config.yaml
norm_eps: 1e-05
positions: "rope"
rope_fraction: 1.0
extras: ["capped logits"]
init_std_up: 0.0251
init_std_down: 0.0
lr_mult_o: 4.0
decay_shape: "linear"
seq_len: 1024
train_tokens: 665700000
steps: 10179
dataset: "wikipedia_en"
Each number is 500 + 40 x the weight over the matrix's rms, rounded and kept within 0 to 999. Layers, rows and columns count from 0. Numbers have three digits each.

# down: layer 5 MLP down (transposed), 1344x512, rms 0.0501, rows 518-584, columns 384-447
# gate: layer 5 MLP gate, 1344x512, rms 0.079, rows 519-585, columns 384-447
# up: layer 5 MLP up, 1344x512, rms 0.0849, rows 519-584, columns 384-447
down518:502522528514489564451515529577433422499502490493547497475511507425458520464477509445429412471455531482465492486505525446547524460565499456490520477525496520532464468452634576524517518600544497
gate519:478489535509458453547524540501518511553461461470509494555477528464553485538543484485503499513552537422530474537578453478561525508429519507557528534582539445510489503426520483500471457431565605
up519:460480503564529477524473454505582505552498525482440424562495528449466486476545507440476482515534490452573529511457532467459487494438531576502493468484506484454498463426440504480482478467563517
down519:644459552540463556500471527528485580442531498463450478489592447485500520510493557513446520439486487449536497479473549464507584477475484478475474479569473453490511535473472522528479478545591532
gate520:446465485491414414476527496534519497523537399494460488537551448446519534463429522461533544534468577577512470508481543525429546571488486464522486444501488496604467501543475505480536527520475511
up520:556475524460485577444455399408483504401528479504473484483540501522531514533563549483524508450475383520509511539531593597482576447460501552523510460415489492448455467416518519498433468479465426
down520:443560491473445499542514491409524500518558465474447503484523566479456553491446520605458577503512507549509510506527544466466504562528529547482420549475540574423469487472424522526506500483507459
gate521:470569514469427440478506569499509552463498430508424488511429444476517504481424423552563496581559504539503536567480496497470520572527521455472524437467470487430539503481503491501493492535438563
up521:506476501472462505485499479536538562538434456513478551529474483482558401521475545507536456483502462551475526480462563488517426559454423534456473574495527496509569529504431543454450512508457519
down521:470512511466509522536490554524422505498515473524484544542474580522497555509462500493476432472541479565457507514505485539518487504480562437526429483551436508562524520496475526503547479544495556
gate522:537528539497460470491489432471440551556483543519453556608478502513464567605522423505530430541454460519538522474431467489469562535517452534514438556483455491527536531486468444535475550472486480
up522:487501520532417539505457468510470516571552577523475500492517532457517485486519486486587538508542450556472525454546458513581506435498582387444532496552521397532523543528472518479491533503430579
down522:496547474467525527503496534457512457564426510502542443456579489503491488534508497544462522465545326477436448578462503506467470484531438470543499485507542457525499463509445484497437472528549599
gate523:563460425503472426505500548506561516438466497523543534492497488450496497401478555502518534545514448588489455470497473563448493520418504530492459525477535455517535521462512474534462518488521507
up523:490466424390461482453507485541481539495452537443504463560531458563549550527490511534521521484537476430522611510503499389480530505535561467524559498527463458511514498512518525493505515481502436
down523:449488509518414489574453416473502412513519443522493463508534433490512489480472472459478468594605529499542542584404563490458560526510599537502554471483493507462517542487520462502519464531450450
gate524:562494514473543506486462521505504499435515543451544522490539481480446540496499472559506533524582481573488519497486446526459476493497506479482555506485536540481480517511513504509507520512483529
up524:464442577486499433454485486491607478501467544503515485497496554493411463458467546497470567458463451539493474428428506472471528388474502539505477534414494500516523496542477441496547515448510501
down524:459467499534449437487550512471461450519509509484540520470484538467445443559503450541540483465499548518530459488546456520495527510417490440487473499507458502460476517470526531554575531513550463
gate525:497522450424422526463461530442491549478539492445542475510492611536473491475538504484522529547512511515520491538538491542494486392541455524534561477467566437503451516502491504520517493503473559
up525:603520501506473585504481460508468465446574512482488437604471515462428479520560481544560500587446495492451491548549558456416484491554527502517564470577498480514496505439485461468571448535566519
down525:495530536506498554471513517501557495538479474516499477487506509498498475506395491461465497608497507529463510572472538579536517520507528501437533421480518445452551473521479500496483444461525485
gate526:485482453483459532521478506557467557452463482464519523502565539474535485465520478463526524555515470436499515553539464457563515468466488494527551449496479478474446478552492447475492496457415478
up526:513545506570474413463476491481519458601535523469536582508525507520468460615477503479521494524583536501463488527409470429448520533492496447516410471538551533532504552474473423518574492511534473
down526:496422559512482466562466493445506553524554451477560501430516496541465549555532580524480509489610478536423531525430527499533553524417388528524538486531437449524471523473522524514512568500612462
gate527:500512496531445534411480553617494458554551423506519548519432446459429500488530487551505445514555460534436553441520512478569490554566493464446488464434503521399391470537516464421478603540474511
up527:529540539503459558551464515517507501486467463529472526515468514560509485524499480519534487419578528519502495489554472504606455570457560444443497521575483566500480527481480483447461506487412487
down527:580490506535443464415546454466517484523499440427501474545527527483434484542544541595468437567489513538484473523547586505480491518563456519468493449495549595490443491454507454539509518544462510
gate528:513478468599437543411495484490553500517497461498517491503514526479498486485476590545492529495530463514529433576518451518529507564517497526569476517582548486424503580455539534544451518523518512
up528:491525430520573522472516512485432527516491441487512528490446531519525481487534462524539534548489485448506470487561474462477524506511511540528554508512551512501490497523555439548500473531569533
down528:517498484504405466493478510491502481555482582615498511472534500528503471476508536516568506581510549505422497541530483517461505509464476519487407468506521471623430521560525475514484498575553498
gate529:490500476474478443515504500522474518438510533503508452547518394458452487422529462515453542513483442494472507564524499451500446557445502508531512439506508564534511451476446457567501493516494446
up529:483532490517488485473560482535519469577486505493440584467505504556463493508400504440435447498540471520577532537501524475437529549476538536505467556418548453457504514624466467498563496477455494
down529:503479527539441467485527565496497456504521528486530558467595466529505584501473460517538551453457528503459409484500466481437563471556478452542456512471531539477545543463446464467508536480532481
gate530:536503553511490550556494550483531444525541469480499484508506564545450500475416485543524515518454526513530455552504402493496517574537530505485481479576536425448487500493556536514512480431492545
up530:488542518503462526513515530523469496536542529458446514509484519451497488544454482504515553467490528515541428571487507477478511480507517524529512514470504427491536520450491497539531451505425506
down530:554502589432444522479600513556467523501476540559425515451518478478556490503508526440495515440447501515575421492507516485496503589480493535520491498506536473533523555537564497487505460486536484
gate531:455436449493519528480478532480532544514538498501483451513541439535479456578546515527479479509526493453496486414576476524554492481465506506503508556479540430480547496459470476431468492549514567
up531:620516576475526450479404502430568548497513603413511491468467534545578553454459541509506543510491502475538430536522515516437523511536484471434474445510499442438492513487539546516514422464456471
down531:452527475505484522557443466498496499476517561499505525550521491499546448465466501522460507462508426434585416506522511488515554463502496574470456461489545483552507487436465392433471442464534405
gate532:543503484512556548522459532441579484521460547526498584494517486476565539594534531560538480542512540525521526529550492610552470505478503508399523457503464492518493513472442485432444499450568530
up532:486438527655495449509478493405591464491590464453470510523495527504508574514521451429465510525519488496477490553417532467581532541494480496591534456618478495520485525474501535431451487498491507
down532:507412478508554534455427531518631544520552498512485487524489479448493491518577491572452445478478463548550508473450520548503493476506522491434487440557530517487489441515480476440466574544437551
gate533:478524518557494532415496595474468567447517455573530527459426499488522496510458464506487449543593438488441465515518488480472499511471480543497465495444481508430528518524523410490522533545472499
up533:406408506501437473485493545574539484443490490454495562506506452514522455508522425447545455523466455515536504591452510450469458461526479530478530532470519538544527509402524453490544510502616507
down533:503503485580507493503443510509473514503507529444406535479510430498504488511519523471389516482530534476510466566473506466523455475480469545432507496580543547470540494450515468441427570516494518
gate534:543453470495507448570470526541530507506519515562396509498538493468472487510449492492517470532516518548535544621429447495535532600572501511524472531529556464428498444487492458513521479552406472
up534:528423491475478510466454457513515424493475490522578491479495433448483483479467587471514526481545516465552518386424505540455456476451583505575485525474426565493485487457506510485548565477457496
down534:461514471480526531451457487555547533478394473491471464509466400572409489554488529430502516496598520492477504547490493550526465528453562539505443492482457567519545476463533539433507433486539462
gate535:577519454497510549485505518580453480475482560536461453515481439567491477588517562507490450581433429534492528502497513527575482523456458446463546527487529383475522483531516543521501463483490488
up535:472444396508460490473482468460537492546493440595604533519531575514486450520526439488531457474539514534488567491584519557473480483505428535509482464516455562513512480494552534489549543467509547
down535:481517547454475459497453514535541550516567574452508487482532532554484513521524504557473522511482494472511505548412489496508533488447500489460468468559558466588516491447556391509484498533506459
gate536:500463540463509546458523525523455491543491531455494509519497548468467513502577475444497538444452509532500490391527494454480501580488550498508475507431475489500477558540439508562470543524476498
up536:471430514487516503500581470496518530501473529486477477562524498508414459472538452508525548468469604501488590385552438559462448551426526524434508521458423492553495550592494505565512507500485480
down536:482509474441525495513504486507486485491492482478566475553514493506493562445565575549548483463523530454455532504456433613538546519499452524476506496543487530475520521499440430505538479504526548
gate537:444492541548523483501478512482544457440442551524491356521527447576516487508468556537503533494496567510516540477491480536526505533505508508521553471553549493485544458402580532480518488499437584
up537:478446518459529545515478514525446551427502511422502515473519504502496474466606518521518458525453526482551501562489521481479534396517370458528538484527514432552440557481488493540480456569547529
down537:519488455497464406500491517486535557550505415512534482441445509414440530534547478571520463488536472588530421475440504436520500469585413499577495575523517539541523591384494490507536536528520504
gate538:540537400496572516505548546541514531560422560519481530450479435563554481528462536536457549487573507488504468459504500553533475485529447510517570428474524503494540482506539516513455479460488516
up538:493514400503542445498539432486428498465505516408556471486513441526454547509541519471551415521529527524523515493500511580505504408523501536461508476484562509480470528482486470503474515484528481
down538:476535495477483569518563496462536426512474501496465530515538468507535516450465455539513477492553560574570569477542448530544442518520531500501535499525527511494457479545468519474468485483496476
gate539:507520555485469540408510488511555474440524552479479509513441435532436544499514507454516551525484542522492493517433536487474513529501531557501515545502438449575483448490544525490463456521476513
up539:583491426500518549472534546519446492443453441490492515546484453495552545576526585428527517477505511480511548491512412514470479468526583450488473498492551554480478505478547461511503431444500576
down539:440421509495556565462528472516535569522594532487456476547496459484480430594473543444490493488520493535516536568516491506520494525400585493472530483486560520469485504570492498491485508461523517
gate540:501528545475476472497550413528532488399529472544528484562501500544516500464537438460471497560575479606520544520507434518480503509492530527477450490437538515525501543538526521494517515458541539
up540:535458505489466483451449513502506456440582475531513460481469507475549499509454506463547521526400478529499521459483503551481512493485585508461425502540567543460523517516515550522533427509516514
down540:577488476449518509466426542455475468526531432459506552442495486567522476455444538448543470563444517503447493449543575484560399558462429479467469502478503500517524481530516483497441451531506477
gate541:443489454538513454584472526478502511495485549525490482515517545578530435494423471480467567479496496563546504456475537455503525512500491479506495548527469531488532480510503499426487489489507483
up541:585510544492458535565536471511499499494524463461484494469470543508504463525443509509440513493545509495532477591509536588455478459503547531452486503504427480475519476482498558493551506529495579
down541:463477508514521482468549474585487496499458525529515546485550517489485463538496496482460550506497476539414502510637500483574421500417479476436502521471440463514547512435517466505505592541438429
gate542:491487518530467516527455468522462464478503500473477497530551416559612483546500491595440461526494501486548538477575492529456527528563416491452521556492497493490441420524516533540488522461541493
up542:507541484502472481514569564432464491520529444442531452451471474513501488478485532495523566481448449430502494545480479536489480534563481532507464439565539512572547550523545513465437519523483479
down542:510601461453534499474519470481532441522457452475478463572543483400466542493513522488478491607519456505456552525481542598483493443465507481524458490456454398488556535577438488561569514536467469
gate543:437508521490503466464482456537534579528565508493489469483491473510514560536522504478491487540476554549537440439454520495538508409474518460555527578568511503534517481521534422503418485506549466
up543:587487501528533548547488519547539531502490534531520474540467419511445477520465494450516492582481525449514482427524476497516465549544462559493485459459592495508468513532438493489481512530478467
down543:455587496464450490474492497456523455449514458584482515540522467466513472557500436525458462519495477506551442487516525536531488609573450488479562466547485438507516511535508514471527508472555513
gate544:560524524590553477460545505530546443538409558445480554537479477562463500504504497380388535496521445519517367501411532515486523497537506537414530514485496492574468452499484465464523544530474440
up544:506536555478465523456580467462454501483541574538430514528497434483528480498543495459505489531451533511500457527494510481531472487524496431525487426520536465554420420517479484546466427449557552
down544:475468490569478539474481494539450517529510534512488512528459548492494454561512452521504486471543566558492475556567595475596543542542524479523473472453505501479526569495520542494461484501460496
gate545:543486522589526436516445517484503444461417457598532453429484550518468525443467496481545501471513538490543534488572475473658461458505493480465553551482480569517430436529498477526434465487520470
up545:559463476479496499481489529523441491526505452501474547494437496512483488440486485439468460533473519523552498525517495487571490433547518449498491463505542466435467463509491496511510527403515519
down545:568443453442512567558555512497478528495506497510554491511432496473450499465506469514528586508454556440546484484458429530560576525533490480495566488508493462450459490508606493466504484465529559
gate546:447419433478535419488483573490433493507497487518444537544544481522524595508486476527501547505437505460505518486424534574468574541504430499458546488556513487545466453534552465489496543512498503
up546:512536501463519444414489402448497505438448546484438518542507570492419406533464452471481474513540528514449545511480543469470458547485521436532461529462481509457473534462533480452456463459504485
down546:523502478530490482502541537492472524526464463506499469486553504523538526483427432560556426530499495562518486497548399479483474504518514536458459521456432456493452458484566545479503477513541476
gate547:445467483510533538487456492491519569555494531490445437450504429513521493480494492496563527576618498515445504519479535512541555441515535534512566514598500543415489504423495467489501524580506490
up547:490463565505508482504518592555557561503517452578431438560428531531484511555446520516501477502493521478430524553460491459557513469543472559456544555547509448421435572505455425449498485487465487
down547:445456398511556518485518536507485525519479430581517463534471415511500499550555483442467434507468456581505606466560532421569479514467486573473469512482508553555512492462496534466442542516498539
gate548:479495454474565464484516540428463496523515525465562443502505562493532461418463521540524477508491539536530518482514533530488555499533423472524525523566498445470522515491540505536539536546624470
up548:544431589445516508458480566499505525471532555555529480480547547541446542492505565484539528551599526513433486462470490553597445477522552483524604464549520439461574447422541555478578554457504514
down548:548508553500498588548494445481448462542550534574505453540444424455487554551530477552548481571401479488544523457452528542490527506542522473487515474439513495493523539521550481496525562549500494
gate549:543515499515442529484523445508490496508487499507510534501517469511496448458491502494473537467441477497580512513513520487529461553507513525493481582475573392584526510475508514486503534486512517
up549:445507501462487538472497490547530458512552436534503565518502507483524509522491528455481490496553504444501453513513515530506471454501409518437562396495461551469494473421489433514559535480484483
down549:506500499475504549514540502531477531418488438499449545451523443541547505457460499429490493507501490534441493467465481546577510515524484472510515488483463453479584520468516511417446539500481520
gate550:546515525550515467511485541511497488454530472509521512573471580477492445457459465487481550493462472433546529487533485515498542516515477516535488507493521459431469495434537506463455485473491526
up550:519440502390483484495469457516569465560516497492538505475536527501491512602550494512506495491454413471483580498510556483519450508541497491515498495510514503464475468531573464464525533486453480
down550:514480544429535512531452472507477504447509506495532475530497518475441516603525494562563499545469510592530502527525487623554502541527439469403514494446502596428517500516531501515482452423542460
gate551:534508512528468544446482472482520545525457434546518440519543499545483490444503466579456545473539562489525488502549517555541484556551464424512522519485494538477481552470539509481549551486509527
up551:493484477576506557492495525455555495508460467509512545534462502539518501470487407528525479507518547546477475493521509570499486533471483464475522420564578580537539566508466458511559525535608422
down551:480489438434459488500541465488541525483460565444498485475492484447456527544496497555493481474509465505519544526481495580535490472530534517525515465521433522447433528567466509532492413542447532
gate552:491559462514461553536538467447509531541539527464518472514547530524479496517467489522525490553571452405497521433453477521549444472591600423455487461524430494413548491520437532423552448505396456
up552:541463465475475496442513480503498472457526460521482527582523469522461460574442489481540491462509504504498450466516469477490475529456543504515477487516506530522472586394541600501496512516484488
down552:421444493521474558562512471525465561470504515564545523500437450563512481551442505453477488538493524456528449507402493558482509503447539489429565511552495473541486495502499503558545444534569524
gate553:495566522485486500547544497533505518502534530550471515509494460470535503483525521453461501463515535477494477430567487425526527423477544524513432540520477494468544437462520476535537506516484521
up553:477524499522473455522524515502469515507559553522537519548474514497548501492469506451511546473462533501506485497529474470542508454529491519472477527406442544497482578452526498462555488524406436
down553:499499517471475474583479503507594526507509502543512450460498540487505449521566432506546475471474459523512467473453464489510488459414540500510512527453478527511553542444483465490589528404564451
gate554:489422477461498459503519501475510521452511484488487476475500530480485501462445501547526544487507529530530527464435531531525475508480490525461476503532482531475503542523521536563468440454445479
up554:521535486490508586571488462589503456543461469570517480421422457576527503450500526440463499537410458518515512476518556490486494504504462503453451538474518503512514516560505369485384452529582504
down554:468454483485470475453484434493458478510481505564512536525477562427473481472505516466481544527582529429594509517468485504479535507488477429539536498482565566441540540572544439530527453551446572
gate555:519446473445493398491555414489509539526530527544507500496449485472548492480572480595456598462541550454576447514602505569541440520563493402490517533470493543547476480544598472519522380507532508
up555:525416492496509515470541519463525448436489559474457577500472414486552446493531503458427503476501498551490448602527442516450524544491444460468627483499538489525525542514557464460526540479495557
down555:545524454494445452499527446484492491576544473541452540513458410462564489444563456550523477577442547500504512492548514485493536556477498502509486514464462518504451580483533490556474479452571496
gate556:512508513475479470515615511556504506485472470502462564454486492530450568508540514494519511509593458437572542473498438538470465445488520509518401443459551460406516521481525489493529534559473436
up556:499500513489493432483562487544435542455493503481429419465478460521476540548553469514499550436509488382505563470494522515463502502504589453501417482459533476510460526517471541477523468526494468
down556:508547494501537547498502460519535510561436458529473515491483508468510490532491414404514546488504492470461547456481491517466512471472475486567496490504458447476482521495522499541526466542461500
gate557:484463489471478450516459400503547490556511536470472401524528511493521476439523554497487559499459484466520461537443485492571437560490443526518482525496543465466429487504524490497458517482494508
up557:498488481514538541528451534446476467440496466449451539450506522476451562515532454512541501506581561476525534477441524465539539421502508550530531490574456517496487452528525457521581516508597503
down557:524450593496500478487471565560457577549478422551492462408510534465384529564524495450551477432535566411489538486504472484545536504460439474563523520493517513480482431454486542433481492509507493
gate558:501462479506606547484555596414560456579550585524533569454543467507482509558548482551469454454477470535482449470471563486473491524560551523508545463460520487561473425506541513501542549512527508
up558:514492553560510542455512551505500413504493519468454536429499490520494491448528503466475460480521501565541473517473546438500543534547464499534506524492537413500486491548529580503478475521511528
down558:528580623542498596457507502454497503498462452496454430445472463467453510503491479551487480521453520564465514531560567500494456513536496522524528519543499521503497465532554459473565543503498480
gate559:432492430553514604530436474512524538537500505480473593508487516543533413531517528425515478541578538492498454523524486549483532492521512468440531474440511491543595536545446491514480505476530439
up559:476506538586509565511488503436519568443494514417460516516543525472503524506429528525525488511524633513535473494508534483444506559540477531479528487545471485496519526514500492524455520502481482
down559:507601493431481497459558540534511486546469519559608492506634490449486468549571503489518494507532480374500508457464565516467496420513497439520559477498466433499457406521450488593495539518485522
gate560:496455502458473568487485501526475469509508491489527463478475565478486575524496502538493438497507552555484509514514527491508455509460515523505463501558511381512395525545485565531488532563551472
up560:488568494557512490502477472451570465571465450484508492523507537527566450527475481547479490516483462553491483499449490454481530509450493494537483505445476526484568549425491537511530477459486474
down560:516446457522464480456456489418445504523506484445512512497435510534502531438497533485425454477589511488453561490493458495507481513505469505517442497478541524541456520472614440466494504518454427
gate561:503501524448594435546430529517508512478512486521543502516563458483560515447471526445479496551554502477545516446545508486513478506489462520534481556507532466437447465481496517475479500510437539
up561:487492432488502572466507579477512500478571517448435517438547483513486495486496516468510544542503506455484418431564491440471547501462453489427525464442489494465515490445526464509431566439504492
down561:479526516494514417520490489469554502464443561547479532539497411483528467570526453570537478485492441520529530501440470540570467518502474489510554563515510477516569510402581449450521442615465524
gate562:520549517530476512513571522543471460519447473455536489460499571485485499482467509479422487512475417453519483496440585464503527532509432497482493481508519467515508502506484550518424462502472513
up562:530538426524561568459507539489484520571431541512580532511490519461465547510543535505556485460527533537538556521413490533519426541509508508503502462478507486483504431449506456494496515504482550
down562:460532512442444435537487518466486412475548494512456572453501429469494446502453405498461477498416555429560501424492477493504522470492471504539481534509498495498470500519596539504476477520525414
gate563:506543467382445514538501497501562480542463537543515462573555471441443572482497552485465447535499471553510460488471481474507566431494552489513474462554523516558503447449456520508445542549497516
up563:466508523540501595513540493555519510540532598464472548470449522557575511483506535565539526566558501545536494469563531440554515505501507481425546585505505430443522507488547484465547405464499529
down563:503515549506496555512530437516487465553530453487519578496465528490404429483529521465538460568490439507533531513416492427483512427514442546460431517534563507445473520413562490457501479451519358
gate564:483428511484473466504583488507485490507547483508521470474492492529580443487489528462411489539525447476516501456503481498502367488493504477453451499519482585440455483476461460493521467491479510
up564:536441500518514425466509489518506480549485412481542504467502563493527499536577518442530512521502503472575402516525443542474454527466563533444526530515493514511491494531492511406518500524492557
down564:531519510464526544534472546526561496445479543469520530503582469453564503528469489493450471509575454575499544479497447457547569424501481538496524497486491521479544483541488559431502525468611489
gate565:527435537473516452443433494525454466549473489515534465464494590522518501484522499474479561490488525450517493548462519523499486495598475529431550488462548463499490481478518491500508534541546460
up565:508440469540510548475444541523490581521513535506613470449525539520524476491458494507482500560556535494545514555451546507482487574502484474535464565518540419511459529482519514498498534563549488
down565:495518560495519516484503494450553463539502518525516477539539532468523465510498564500517483548491452500460577478489537459530520508500529477509531469501493501515511505527446483523512497542552449
gate566:489479462541532509561480557545507437582515563514536477466545461510504460529451433463474546527569471500538515435476449528512544487544535488487495495538491524517543463469488461517451560499492637
up566:513465478528487469483467431525464512522444538513532444473467494501545532529489541533551453486551454531485530494477589494500521516432644546526475417466542486414535498493560494478556408515489514
down566:485525550549485475493454495562478494467535519427476442482500550535524552503537509510487566558505492449459508455472490540492542544542506532472433507504457537450532536467455498491500477548525501
gate567:496456515460533556513460608574502489502507480550488566525428457513522495457549534517494486513480485566501509508508511494586488489483521525486481511511484493498570497545504506459537494465465477
up567:497492484515528520475473515500482540475518518514532548488453519464529506514580522481541494481446478569455529479538589565547509500469497517535512575556546481560590496503568546436563479510457535
down567:491471455433446547475449492502491512465462553462377510474478426463487482436475468470528485547431515449488529463505504519484511522522550507478504459551541509521480550468530471538521483453478446
gate568:497485599473506514458475593540516440534532495536510573501509508508503437475474542451536462507481573475459470511500460497475518517448533526516537517499517507403503460447529472536473513480485553
up568:452489521500440518554510563529464563555451495501589525509485460466523548496563473507475446539614504494515490522569470490495499529497525539506510533450493431516487448523509455478568441545496528
down568:494443564492419474528480509460496559431533438517555518540485437503534558520492551551514433482472474509530477493557563562502580466494505489551486464505532555537592455475482496483482482498519447
gate569:465525485410457468485439506488516536490496514615471428494559488549498459511481515492509537469499457556489507523513521515535465444517479526477482570493505505510531480493536534464480532480518469
up569:548451497457563514472537500406452488499536453438520526440502578534431493530524440518541524467565502569468515577501472510411520494539450510485507519440541431545464521518480507575533496499583575
down569:451537418508521486438530525502474488479484495536536435476488476480521520533502479493392513473458566523555433566510440493518486493492535440534491581507526464511380515473523508457505612458556509
gate570:571471466466574495467499503505506487565435554522494536566441446429462514475451447497479503510490461484494503483528512423512502488481545531475489411486470457467552488499531427463499489471543510
up570:541522489539542468521439481544517510474540523554519505602448493481589566531586492548545503474487442448474516475520464514536528485464521549552540493420495498548520550434557559438476496514492505
down570:608502460542512551542483510522462472518454446530438574542471528402485575484505548480468437515450503513525508429515495494456497499465540499528506423382500500415560561436553524528469517474486538
gate571:524506477438584503459517519502467532506554427522464571498500511510450543521568463566518451504384556482464472541492481489526470499485437505510560495478586468502461525475499446455400445474492480
up571:542521501489462464436448507522541492505583443403505508499426559447546541473511507455534503499575509502420447558510522506633543497526547472528481478461492527435490469517451563469510486528542520
down571:539487554425454485469523512526467440491494505509507523542552480530513488466482536597534431467573516525479506517540539494437501496530546476493399511436512495467535475463496452536458511548535523
gate572:486452556541522504449561503506456500582465536487536472487470555521501515506474485506496449596504487542487518582507517579490433570490519503439521483476508500483461534511494417447498522442462565
up572:575516529456531503500554585462443426452488492482507554548471512544471452480490469450454451426490494459520559474468457530466431430463499498474555554464521481495565514463469455511491376499512555
down572:557459457431482458489548493499540442530448514458456463504467503535456458448492485493524463442505486493522480493482458389460487461390506507517492542435456496523543440444520517558518437487441492
gate573:573409486424479597442508420484550533477542597492531512488450528504511508547529547480644448491499445413470471549498507579499505497500442524518496549487447517458473415460525497521490454513509495
up573:404519505458536556464484502456508473539486426500480527489539470518456522511497502489476542508486531592459451524450590491526491533452460526451455514472449464439500492510530472473477553435576490
down573:498532546460514518505464501477540470565490455438512511440462526548484490516453553515461527558448470457451508476449516479455485517541440503483432499507439530490531473527556459551446481481519529
gate574:464507501485511500519464409479539522585440555536494541516496419449566436504443550452574492615430483506573532478547476451508469566523450509500471534496544467518464502507448452523492556527481453
up574:455537515517469526519483525445491487461491515575518533498537504523513498478550535472471467505454497509540466497525535513469531491583456498503505624454480413476483523520486521496523496507497468
down574:470503493461498528485482429461507507449478432494436493502552508478503608483487518520472587457472444567539540515564498448513456481509463468468414473532451521523433494524495508476503514507488510
gate575:477477603526473598391519526555459468448487481433536527547488525509568491521454497518453415471560478510539480502425553533574475559489459541495534506514575436528464495469491448487521521493524472
up575:512503457484454540413490491540538513494550437531468439516495564476482503466460614518463513530550569593495483489546437469520487527508536476484481521491426502545449550515535408421516455421474510
down575:433435538537556567532461496578520487530427558446478507457460541467498461416471560529422503464511559555449535482467364500500450470500503492464514529496466520618460442494489508478413475437556509
gate576:483559420561488537420511474495464451388564511422419471528459535510429500471502465535565499526491484579485488494494543408531469532454495466544492509531536460477572558378421491528518553543569477
up576:567433526466531546585439551454506551541511547507552529532458443550571481558486521464499553470507492467478490475492520543466466545537520523506444412491451525525460453564596449464545469501434581
down576:512510549499532487483582543502506480619521540543418587528504478470425513497467475547493447551552509465519535460560417535461509505500551421447538515495562502512530448457508571558420545502493418
gate577:535482511510509552487481428447445422501436489524485398496506470550450490529532492579603543487542614494485522487428478522484514566543489536491524498515454586531474435504495453452467438464513575
up577:510582464494468435412452453493471569408466504515511462557544536498476544472500448500484523465492451543493441541517539503513457465499557497524493442423437527539540526533548495548502578465473503
down577:501461484476499509480491438484562455499530527508573493411573503484574508528537508541489499580506490471563577525561519554518454469461473468429429502447540476602525538467475427507507487519515540
gate578:554534482474526570554437565481487550461485465492480494476468511472491569464503529516539524492584503543491480480471455531471474470474434500524522493556467492464486534462533478461489481562503536
up578:480559415525456518527507498470515486444489549515510475427484498559464531524520513471484457470572524538511547524545447531474475492454501457480513539555486461476529547513562568476509435498506451
down578:474443477479503518473524515449484458459509480523509492523470492428527489551524520459572487413530471513463523424551480453524542444484523469477476506471493500446507534467500439520517533528483509
gate579:463508447495481522523526450507476486531508480496563503490513462540563467511489421551464565510523473467555471457598495532484473477505581476495492542502513460487497553499474489461519429523461519
up579:495533455503515494565488472482489497511432504541414488417444467535455491490521503446471483543494485506505564510547510487463471433498454463488449513501464460530449579518546485493508499500448516
down579:475478430380536479502505472488452564431541464443526546483517519456495489494433514479512538453525482558539504551467543465441458531515526466541451525478509479447512473480416495467508440529513424
gate580:478462436512484503447507483545444471503518509499522433463510480502464549489481433501491494476479457469464478508418472553441513431459523444572481516479516459589501472473443533538486483498465483
up580:524452534519524519462519596418470582488514513473524477399518462511515497515492545453448519500441522455517501454467435516541451455492475467451415525573567480492519538388511462461449454558544449
down580:432523491505484450519495541563569529585484464473538454460548477506566499553571490654512519472465464490574543474477449530526476561487484499420462508473497524501502421461584453524462541552363432
gate581:499488480512506491442440531536521566579576520506446507520500523582515589565477559481530429502431471484454571535475474476504524509517496462417543456503531498535427532474567494460430470530514447
up581:441531540491512540531467547482503509569584459507532520553475483548573534521405552453480515487459474514525579493510496462529457474438436532493553470473579433518495508482483508505453465520494500
down581:448469428489449527541548530494488551526485512511442529490516484587496469441463456503464487497477442466488471462514470484551472485476460468473538493557479463509486514543534440500555456502497551
gate582:486494561487437537467543488444436530532486433548455552469538497453462451557493534438557510493506485547486481514494524515499515534479487524461576450390499461524537525448465483516498459515468491
up582:504530443423528473549534523504510583512541469500488521513570526457495492551494549465445494490544511523460517541496557520508468451510443508455521470424486528529484533440510547502518528490490462
down582:503491498533541493476481483515515521434466561476528483482558476452484502470563486497543553495520543481502536458494545518497460434476460553552490474530539540495482475503535473541522511549419472
gate583:485491547539451520479521564458493512524451497443552548469529556510459481445562496570476521493540491450514496488542532553505499455426547521548501457470485493487486439527553554506472495539461524
up583:530507446511478525528508475561486522531520518463586463498488498459454527536437510560535530478568568535516515479485492487461527481511450482533496503538502483497502460485449478568439559516533479
down583:537488519523519539477543462461543558506548514515438454451541497463527512489540504466405521487457466480411490535489476494516447473486520516527504455458529445522498542538491515476493485437470524
gate584:509497530523510530533481495548574550430523518421416436415496436540425436502501469546512529514586474555489506448518530565545463534490470472505480540541565442582410530491555563517551456452522508
up584:535467506479525542444506491535497540505504514547529475522544481454535489526520416407540550579486461461504487562460505497511473477537465588530491550459457449554475511498543504416411583434457421
down584:498560480567524483550472491459471515499459432437606519485480451498464505507508467505446431519467614519593524422508609437493486510460488499466514517476528523567520518537501508471442497507459494
gate585:601533588415455556414483520484490512558491573546457386499515475462492564457526475524533505471522474533504509499519496514530433477562504543493470509543481517460435467539487463437517546453463468